config = dict(
    d_model=160,
    d_mlp=640,
    vocab_size=576,
    norm_eps=1e-05,
    init='normal',
    init_std_down=0.00301,
    optimizer='muon',
    grad_clip=0.5,
    warmup_steps=66,
    final_lr_fraction=0.05,
    seq_len=512,
    train_tokens=105500000,
    steps=6440,
    dataset='wikipedia_en',
)
Each number is 128 + 32 x the weight over the matrix's rms, rounded and kept within 0 to 255. Layers, rows and columns count from 0. Numbers have three digits each.

# up: layer 2 MLP up, 640x160, rms 0.217, rows 96-104, columns 0-159
# down: layer 2 MLP down (transposed), 640x160, rms 0.104, rows 96-103, columns 0-159
up96:031082052107114153119197164102113203142088125045077087145128106100147089122103119147132131054075090095136099107124163120155122095173143166131154137030152148124163115206119086157129104142129082130169175117164096154098168099153138149124110039140168111137121173158135085196084138188129125085068139160135152161178098208109210090025144064090164192148156145123169159181220117112150104161181096072089106101234122174129139127245109139168116103159145198149063032139102103237087097036096148
down96:096041143027065154162151142109125100118103177086162093118196080164095140127017128082156081175116185126146111170156087092126065086113096088160144144083187129094087124131179138138134103129048130100163088147130114129131121156107159122168096190104095052114094159041100126146213165135097133207113112093207099173085139125205071170155138221103129197111096199096127174129165154068172129141062154137164139147126160179184143150128134185047166140095123164148146125149155148107097077155041151
up97:165142146192090175118130122145134129199123164156069092065231162124125119092166102187085121068087099135095127096255187136022173113120147182084106229053143093099103132149139143123153096146136133119175149122133087052144169213090159154126092074196161133124120061185126075246064121119121044102224118152103051107144141193175074068119157057151209190116132126103123168044067121128145140157209092081143108157100176185135108080094111098102127122116116140180132147146100121112099112072186129
down97:186151079059167203162154129167155096129107165179064155156053162005109145149058114173173148094162112161221061093111194161113129132075106099128157097144097079067180242163183192045123147153178175143051180127153192116086140087146092194035024185136134166215191138172198111115028179087123168112177069072129090038224120071114100081151205046105170068151095125122168112089038135128106189106114190131177141160109167083066097175156113076143106065142089085169110164145103106114095172164151075
up98:129135140091093131129110166186175086130113118134077137142130156160128111144152125141180117123157136152141140149128149153080142149084095146130147162160155143147154098150084151165129127141095132100155121106066121124109125123131094160153150073157135099124142119122117133130149130153088139144143113110156158126150159170129144097142134165122117145102127143120103075125130132080120089103115102099126090152118113106146103139095142160156139083095123111118159120088142142118095136115097158
down98:092109109138141098150125107131190122120139136141128142120111135172099088125170142088106156170167125160128154143102099152126152139188119119126142138116108084136105124111126131148143161094108125128141162134183104114154117097110130072147124165117154116154104149126150142138090107151132122135095116121101110115147127139163093098125152113146096118136080148162112074117122098135139147155155157140168145170117172103115130141102134088160123114092117143123143077091132103109101129132136123
up99:135120143145143182164095106116118149090112158126100153072147156125149077132118176123166128119084133099075163171160075074113076161070113129085149126098117079086148117163148125156141082160085133133179116083146093152108159087128154093136158189131147139148175106157078120103167122116134141166177174126176084087120112127121170136120116129151171152101081140142155126176115135085115119132153096145157097137133134147079149131150171121112147118137119128128066126126127188103144173091088115
down99:124167127100148107119107188124146116133171099103152116142133142130100114128124137122152136105159117061135175138151101155111128055120131149143113140092126115149115130128137126118124180131159144147122128140158084118129107134094101167172147101146147123143192127117135143177163113073126105148149097124149151115132124139117090084158162133170131105124171111108120151135151099126137111112104094146175130143155159111151097120106145151116137084118101062137081132131131148150081093107088120
up100:130148145183130122165151132090166081100107097140131148175134152086087083109164083133080122119145126087127169143148128110103112131134171216150132127101097107128149156151118070123157119088142135089132101133159198129100145187142154127085069159100080161176154143078125106106134113087158163167138056136122086178179116161120155183078133169111139123134117143168165165172187137161085121172076088057034073106142193080067166136120074159164148142123109122167118110111141105094138110117137108
down100:140107178089079159108144168077173139156143163161156100085166171155063122091153122136140100049088162095131128150129081118157083138165110072166144168103113102093126137106099149099093152199100117158066119157133163139099114112182183109114140151095191163117148124120133147097126122158164079118165145093142158099084166086104117139169118111147128191110144132098134162133154052100105060140129150163116096143144118142094193131138145130105089104089140112120109139178128134164101119154090166
up101:172174120144147131099196120125122156156114116106083125154137100149133115091126108216109140131187118144126149108168126154086113113117111168118081158120121147114151099105109179118172100103151150094174134183099092101149189114109114133149158110128172133150151044146088133163149123134084134163207158116076119116138116148106106078129141092129171123149117169115128225110093095095116106114149107186117052143127106143128094158135116102134126086145118114120073145122109112149121111085126175
down101:119192154104127164126147128166075127168111084120168064144098065117103135157140119103173106196140082096135147133160081108151173099074143111106113079155088110159102107138133084151102122122132106131118076150102108130146136120111157146127131136119190113123102177142170139120147160142132126136108109156107147140128097083179074109136128123148106116133114133124101125146121107170108079127153135125166141139145168173162119108108161156102159081173129159134177099149085093147100145151153130
up102:185136209099154130156177105152073133133132155120108100153129193128140137092106151039093120096107128124140118125199079140144144176136163143103142145115073119180071152113069115103122088142130149127165115163080113122147135167149107150120098155133104178131124068172117092191148111159155126114133119162121127156123032090138078127153100140079119227116151123151091190159074138052154134112171149120098136131122077125162092099128151116126125159114174147071103154091185097107127158124102166
down102:113108129165111121118132118177116108103140110113153110103129089158133126156120118101140110156116130153095128130080115120142104130105159158160157091134139170090156115148108150095110117140130174135127112110168075138098085079126136124177162142197115184101119159113122141102114110140145131147114166143153127132133090149165141127140095114126119139091143101095092107192116139149108136198101153132128172114155153085159119086100127156178183137069120118156116142106065106093099147139121130
up103:091133135142184107175072112094066125132141158109132200098133109155146174128212190051132061094124050091072133157122145139084135101159150083106151114180097102156148144082154106198089161079165087175077146131110124065140119150165137187079136088140120194128100118172093084167135147119124179116159126189173122112134148185104191149136060111105151134147093046177144112125156160111124091152139091136071173151108116122105188074082122073047087146138091150130145203104107139136118125167108158
down103:139124066089184136144135181096153157151128086101103084164116123109115149117154107115103124117140139101163114149143077149182123172126185119083126116131137131128127090148140124132093102116094093116116159140146150150090106110161094184138146127128112144161115092114071124177113175153097146141077193110109114099185105143140142116143074094131197079131112102128148113116192111159097140135117134081117186139136134155089156112175092106118133146129194120166105139123109111136181106117146088
up104:018066101142101158164115123122151148160101104175107133140150150098084051147167207110068087153189002179108150135133166179186208096055178192134150201133122196225119093175138059090066060129155106098154087154154114141111159105141158106167052122052101129156094113142147153121089086182113106117061143086208158164126135144136144131073120142090133177135110116194158071167158086120167124115197180070154114145144195103142136105214103143080117202098089140131110099098100092125083124174081146